config.toml
norm_eps = 1e-05
parallel_block = false
init_std_down = 0.0
lr = 0.00677
beta2 = 0.95
warmup_steps = 81
final_lr_fraction = 0.0
batch_tokens = 32768
Each number is 500 + 25 x the weight over its row's rms, rounded and kept within 0 to 999. Layers, rows and columns count from 0. Numbers have three digits each. The size before them is the row's rms in percent of the matrix's.

# layer 5 MLP gate, 640x128, rms 0.275, rows 66-82, columns 0-127
112:516493539504519506523470532480521476493511462514510509463513464527518489509498500556494525470497492509479521509509475537502489473476514533481524529477527490497504519531524562556526538468482488460520486474482523505506473527513470496493440489493530485493494480472506476543461535501488466510523495514507481475456491535445502483482480498539504467489505530521464486525526493503427464500492
098:527487475491508497520497494492475480467486501534495495484491478531493513483507566476525477495478464434460506490562487518528475528525487442529487487501521497550507471491522520482510530540510515521473495532524527524502496523527521471526467531505497518499518445559456518455478513471499516509540515519470483523481483505524486505467511519495509495513475466511517488483513452523492551505503
095:488491511483517471570499499493502520521495483529480529523508477504532497476479503457571501494496544533517489517515523458508525488489540475466537498502506510540485516468479496478464507535533527523491492495523484519515466478529519479554491510499525463485519533505502488512505506538489489516511499499506514470469557515469506471540542459518563532501531494487539529512528484491492492459529
107:524462493539509554502511498468507515493503453525480460477504480511520509512510499485527513493513492473507509537485493473528485474480495505543510479500501470448444506467543505506523479508532503479470515439539525510489487539470483456479534500486505522492488458438521485531511471498504493508539510511531500489499532479502511484538483522560534503477515479469483472477498515525513488533557
103:465450497477492538514510523523512496522470494489502516495491533506480530516546487464483483475543483500500469514495523536476490478489513515598492495517481537484496463496448505482504496505566516531554504496483505537498548494522518442503517469516486472507485521528551483490514509525516521464506524492490507499486504476515551503486529499463539498540498507513501462470485497521511507507514
104:466498497528473500509542454517526490478512509507462501497524477487486466484488510494479503433535482500496525491483523526545543491509483497542532508514506508505486496485516527519500577461513479492488498478486508501552473517547531494467456475495492535530481468492524501487479504467512488442490522501533458494500455505484462454515526480498527517424497523487500507474508489511494505498494
095:504509530511479492537480483484525517510477465505553525467471493533509452549507516449501537542487533477516504496464482468520498437546538508521506538491481498493514521501518537467427495492506467509509508493493488517513508491523493502470472517506496445462522479498510453488470517468489494468500496500491518525532481496512497470473487496516514484528503522508496454510501475523553505529453
098:538487528524513484466515511503509534497472551565519482494485498468531547487514512491507488457496496508516497473482475470517522493466510489530501499484481504476506463503487525480474516499487523512504484514485473482513485522540505536476460504522449517595512509493514505514505472492535468514499484506447520467449472485508475522500507479499495489451524459508465510483473522529503560476499
102:468518528512488523496496485509533473499465471545484504480489498526508503476469490545500530539484564487517502457536524530516519488517492494450504441514503527497519521501484509495469508454493490518547496508507480491440485526523496532486479527526509505483496469488502499483526533477495528496484484486496500499510484563511495548509517469512482553520457475460497511455451537534521493518523
103:493452553462521512507503514492472513472493504541538526448520520523494523494494488514496522471485552531483514509559469552521479517500507501503508504500505472518506489522498496476495511443503536501467459477513536488543492498512484498494519459547494514538486494527496520513514467465529484486488511504455520512510488527517510503521529440519542542469519466535552491468499517528481498505493
097:499485486493541479509521515546507507514494464567501479535489503474503514482511487482519499526475465517521542472511512544553496517486464486485546478521512520548497487493495512449511516461507531496491520544504482508512508558477483520491479497474526473514472496521512489499497462472553462505476503458499460506490489460494470492461514436485471473505466528480459472510472481486490480511501
100:525504481516496485493524471481482460486492487564515505481475518530514489474498502517551495467460484439527500546526534515526470487493547530480498522477475522488472523458534526519470495498467508466508474515469506489491487484491511531480519480508509509489497531502494487490441465480484514481518460493528489529513472540499483492507540448515445476487505522460501496516443513484543470500506
096:506500464437497489510497553518477508481530477452444509500475510472494501456524521505427517489534536511518491546483473486475465486473452501520515475480471512496507558496477496485527471513524484480510529502517476447496525497485528479495468531504497534528513525494453493493504526507509484488503473512436529495556498499506497498528460473517456483503503490507487483488493498532492508509492
105:494502515501506489499502469524516507511510515535553501517445465477481506440512495496469529485494536493494450544487470510507536493526515490516475472514527508486479514463493476502521552521503530492501524501498515549512530484514522428502549495494473500500534529474469484502475490540504548509479489501495486485508504553465538529485495525480471485491537495472509525491519487532471496548552
096:526523566524486489463542487486508475501527485528493519521480521469488542508477495457518514538513519516497489503530520493530498507512518535519565513479498508473500538475507513442503484488556512511526491496492546474445451487510514489486479479489475479494518486526507502517515536466468506515489441475494511458524502557532509465512505474489513467478510488512493484525533510517502466463520
106:528479506511525527484492552515476518520510468538471501504487463494515565444502523462544501523467556532490488506527533537539518485511486497531496497481524483522498509491488524519510492480501468517514505510480468529489481521492452508492515505543499482446482526516511500530455499488484485512512504532481503466500517524541479484455453478477516550478496463474541508510506519544476523496519
104:515490495488522501490496483526491526506547493559467459525489541516518487482521511473467485463544499478553494515470516515507498467520504505521450504523487530498498495446518509511483528515464535522507447509425494523506515519474535497491533481478505482528465493495507487534476438522512501494435472511482529465494506469480511527471490492513526513467470492486495493462537500524516492502503
# layer 5 MLP up, 640x128, rms 0.264, rows 66-82, columns 0-127
104:517500446475489501489511558498508512518468519446465515473498484496490497496502494515488494505496502489467486492476487498484477494516455512517479479464517431497507496498490505547484479495500487559484505522526510437490489486477513513484514468487511502504468552456518550483496510441489524500484534467455505541511473460468528465555475493476519504507525496514480497502477539510505483533545
105:483416478488530520507491480497476512507489434506480510504509557521477474452547481489503482481520518501503477504487517470503498497455483544525556488490479521531496514504463458509493541448550482499524484487495506500495484528544516501476492488529506572462492536482511472545482523482493482487491501508499477520486518471501454517500508516500495510529488504528475511460466476503497500508491
096:512482507478466505478493486471469534503484506513485483532481534443531481497548500524447509467486489476492530502538503489526438514548502502509475509514488491514530473501509473480539487488501491465527483490525497464473523506557499498461503489511490533535453465518493484453494472549471496491499493506526494479481479492522494521491531518509522489521529487523447465530446487475490458466525
109:500525501468479496512511466485530480519551468472500504518522487490478522502458495502545451514500487502492476535478473535490510474517478487525514509471482531506489492496472493500547558522469490468526508483497499482472491507534565443491515462517485556504532479480492546481516518499496542550484495517537550497454499522507471489555489489520503496475508506477538505504491507534506524470510
105:505512489492489500506441463505521496507494501529493527504477540509511499456509537516516486510523505507523488480481519542495540515487496507512480513497482561486525501498476492449510531493519503511519537496502478544476503468475481476490517484512469465501472527501520474490510491466492531487523473497502443504536492476458572514478535435485491506544485499486457538492519488435523460534509
108:525506555495494541457486475516500493491469497523518538515533467516493518477440563483551543534489524500466509532486523515521511498511544509523496490528468520502489500494452477492491519493518516505518454566507494493501463490510484496516496490517482529460494482521524514509536491528519533469515518512504520528495503483563526472481531509454505523492520468523502499533510471456463485499505
097:461499583533501489536501525485475501549497434488508543478471500513525489539497524502527514528508509490485517518500490563517475460483527455521490511479497494480512492536510498520461545483492503533522533537526486527488522502522500508502482510533518467521497519499475480481443508475476498525510426474521506517480499523510474544495468537504520514493501509524526481520484494499494490505465
096:551495484465504534571453515490520505480548502518493525430526530531483483502491519544505492497454498468492473495505480486505470489492456491482476464525478520528494492512531460501545502473503520525482480489494501530509504503485510448490498495474512515466527522504491534524518477458521554478476499478509500485543496509536455504551486506491507499453488539527539514489494515501509515518499
096:484567441483497509474521501494512460473515493512529534496486468478488481474481483486450529489471505546499493519502509507493549480514435499487512509542482492490546487519510480515512493481484460574512523515517499471489562496498498523483489497484462497472476509521502455498505486483484507525495500479471492526510516524476518457488512520517482509511518504476551475429512534534499496494480
103:499536516515486510489448510494490549465488515527502470490511545483483491465507493483504525495532516540509494480492499530459448512498553508471501525547521530509461526484512490500508504454509555496482510485551504485482430509560497494519554493511540481510509528466521491542537500502519479473484523501494471493486483463477499502530498521509507502483449491460530508525505494523481524504476
103:505454476520496472502539518522486501516492465493487477464496473537521454537487501514543500498508545502471521538521504501482491486498492519480493505469469490481535494541518444531528498524553470480511483502501543480514505498499501505490541472466492559479505540510491497469566478466481517463531475508483460518484519526506539524468521482502503489499546464503502515482470445498492500517528
106:540448489480504529509518488470543443521506498517490488525498525515493503490539507516492484494484494500519517508543518481527506493515536492538502529441482441510515514479505499480509473511475457514519496494512504516491487520472475502489481453501495495448486513532518494479468474494461526556509552534466502510509520475481518490466487518525527503536544536463459501514456484518540526536530
097:494472476478490472541459517469471498517499509497471514493461539537490492462503476505513532556508511504498474486474525477512497518461485448518483484495497530535515522505507513508483518493495498480457492497464490474522510529539509435505540533483523501471532531460489451506483528509496455528477494524466551519528491518508505454505479511545536472477510475536505505459484508525512538518509
096:475501504482485490486498519483526488491490507483503553485487539445497481511458493514545470544469506551491532524509464503491495525516470456498467502516507518486485563523483581432485504549500515509489519516519497495504469481499516522489498503541526544526467489486480511489491540489558520490489523470512482506515514500480526537477464503538494499501499528462519521485478477481481514482484
093:545466496513531508503479476510553499522528473525477511496488499487536520549512515499512467469447493515485536513501456487502500471510478467500533473547539471507523504480495538513523508479491475497495469499500493516455509499562486485519533486503539506482526510470480453525491513485505509560542508460474507479491475516486497513524520493530517470473451502471513485484469444525460481515476
102:477462496497482470497472566477480489528501516511454523500475501479487499520461480542463461520501513509481519496511523495528514516518517472512535541524467567519502526477492506497489495491536521492487554514556497478496501521452530505493560465497507488517424533489499493500493478472512479507507504535525482491498530495478518531501492494513524468495516505522546533527486472509492516540535
104:488462524498523463476518546508489482486494533446484509490506503497501469457501493520493515527464494482511500481535466504532512463514497537482505526551521479487411498503556491499445510540543480495479540482500546478472492508498490499500498469472499504512520472461497472528506472507489536504493507501517459463519482501458479499514543478504507493507478505548468487481509513482502547470478
# layer 5 MLP down (transposed), 640x128, rms 0.245, rows 66-82, columns 0-127
104:527543466494516502501574510490532519528528479492508497558485502529480486524503512475495493453493501551523497516472527505543503516482469500496500500513472517496490511496453505450471510487473488514518468535538479518536517461503502503505465515554498522474482483501496462443482484501539536465451488508513495496456517490507521503453506505516472507514511509483530536489508499508501450482446
100:530473520502507515497524482476456488460517467496486462510506467502538482532513504506553511528467522525455496501492483556489523475497473481515474531489446473525536521484484541464520499523524537513449483493496516504545503453489444492459487510500513497520530458470452492494490509512486525499508502495527491503545485515513494480515424523494506537515496517480513482488506511485491546507482
100:504555488538500502481482510483517504531525563483484511527504527467521475529521517527487491500460479499511491533526517485495434480512500512510498500485461510556545543522512504461496509519499523507465554518497500476469515527497504492455505519464521488484508452476526483506480472471506501540474531493516500520462485505538527472500520443490522524490502460499508454496517485499450537521501
104:503523520502495493512492485491517491529538503546496519502467537479425492531480502491522450483489476482512508526487495494477503459475514518542485460523538518515484521517526478495526497546489487486517500485487547477499502506501533455507532486487464518443472441494523509471520510513525481499509539517523507519507568490509507485508485532515493466467480529508500509526515552560481464524509
103:513510496494470508505490513458519509489498518517517471518512534488515505456477498502521491490471523492478524426517514496506477531543528513434504484457497488484535505541525511505484528531481559440547509533527492522455470498490460514519509462469492473530498471491509517548512482509491453471495464517483505522517473465524514481518495459523529506459511511514514496496524482453504490517505
104:489509473507480490485489462528506517513482538490510514511525500563461477503454517499496479513519489469496497529501487469536487539507569513509515502474520474464503506524498555529509502473508518533496501516519516500548543485538465519528516470506512506541525537515481510484532505484491489480567526529498520517455514483481489472506500494484516516455489445480508530558499475526494463531507
094:526476507492461480476537479486546453441555523493471563496494493468492498493534505497496513490487486531494526534510530502537483519482495484501462514491523512510522527492517487519517511533502544526496502494485511539472493520488454446501541489507480515532485447494531500517534455489503497520445530497502488517474509504504461487526465499491474521479516475533527539476506471530506520515552
091:462498528538518508498544544504528511513455502497493441510486509499505533501495515481489504490532495501492509517527474453486547512500512505511504471484532494454477484512451520495497479525501492497509512493484485499460459498513536522487481496523529507505497447506494462524527461509492538440482513478496478546405505485464462531501491468519528484539502498474481497508523541514527494488475
097:488484482482515500494504494515516553535502522483551448471467493472485492534519464513506549512518463478508468509476544504498506452535472507524516496501544537506482504487524514547511504521510471535535540500515500507514481460518472499497501524469476503506513470425466477504500490496498480516491538523503498531522469458462534502508483539475512565495504493536497485481521492466468522511505
103:499476517502519536494490478513505489484518502483503478522508562454589495498504474491508501515454510471519507468533474521501472460506523508469538459528525451512540473487518545497478534486522510426472490500502516467471528505520525506523492493452533478520484506506480501501518466527496516520475471514472515485480495500482472497497531495553504486516522467510519501493529496478497454487533
099:492471510504491500490450494495473486501498518522479485489544496521534493546464512502501460504495569481480502476552594503496519507519481515527503511505486511470550486462505507473478510525512539483570491501494523513534539470462504512480478483491450502481521509499516487488473506502542495510506479516448493511502498518470482469494491476502448482499501477502477476485477466528516457515505
103:492452505513545495562464507523474522491537529500505472536513484498477544516516488476511508496526514526518454461463472488517507493484508488525492522522510517464458488515470421472512492453492505479517536506529530485467498503527467488514515482480495501542517524508491528513503521480518491518503471504506517513502500457444515467519507511488558549495495489538508525494516493463502475445485
093:489493456520504497525539534521558493478515514411496483441529527522513490520522481503495496458523523474497505483491513491502532484556509483466533491481464498483491475519460458542525498516488537507509519501495542495496492490508514527474487555502472494494508488535528497507513466531560508483468513504518483477531512460520505494488495466489470492498465498506500494502540495476475468532540
101:524518498495498496515456491466465496490504450450489494491562480505518496496491542537513472470494498491531551482511495535526507546491500512460521468498483519513490495499474495552513524506503481485513549512466539486489518506510455539541494471487489492494522490482505482503526462518502492488482513488460501443519478484525450483545483456490499512533530547534473499474508474494543468490478
093:522500456511461464504454502513437496505485548502510509513478522498506480510517497526545511502504519491478517497459493506505491493530488518474506512482491563492481543501526450562484447523476492511493483495505532473498511508500462532519497490536497477519517471522488528478470475546510509495498471508525487500515480479492502484496493528536519493555549476471502526525557505523497541550461
105:498472504524454487558481537504501530500532451496484492530569518520497517450475484497475500493491493510495540502489490535496519519507529508491496453499501518516487498474509513554554476494490466518519538557506517437504487482470510491504525492513495500473509510512486471528503471485488490497541464494528506494490477453533468437494498430487488501525525526481508482481468502508489489511515
106:499491531509481475491502508506507490431500502475494513459493487541543512455534501511477476535488514559511515523533498572483573471536493515522479499522513504517474494511483469541502487497511476511508523481515518452483480511486466545448496458461495495510526514540539518507519477479492497529508517462491453488485494532487505494528536506495502514486521487498502500551473517481504486464497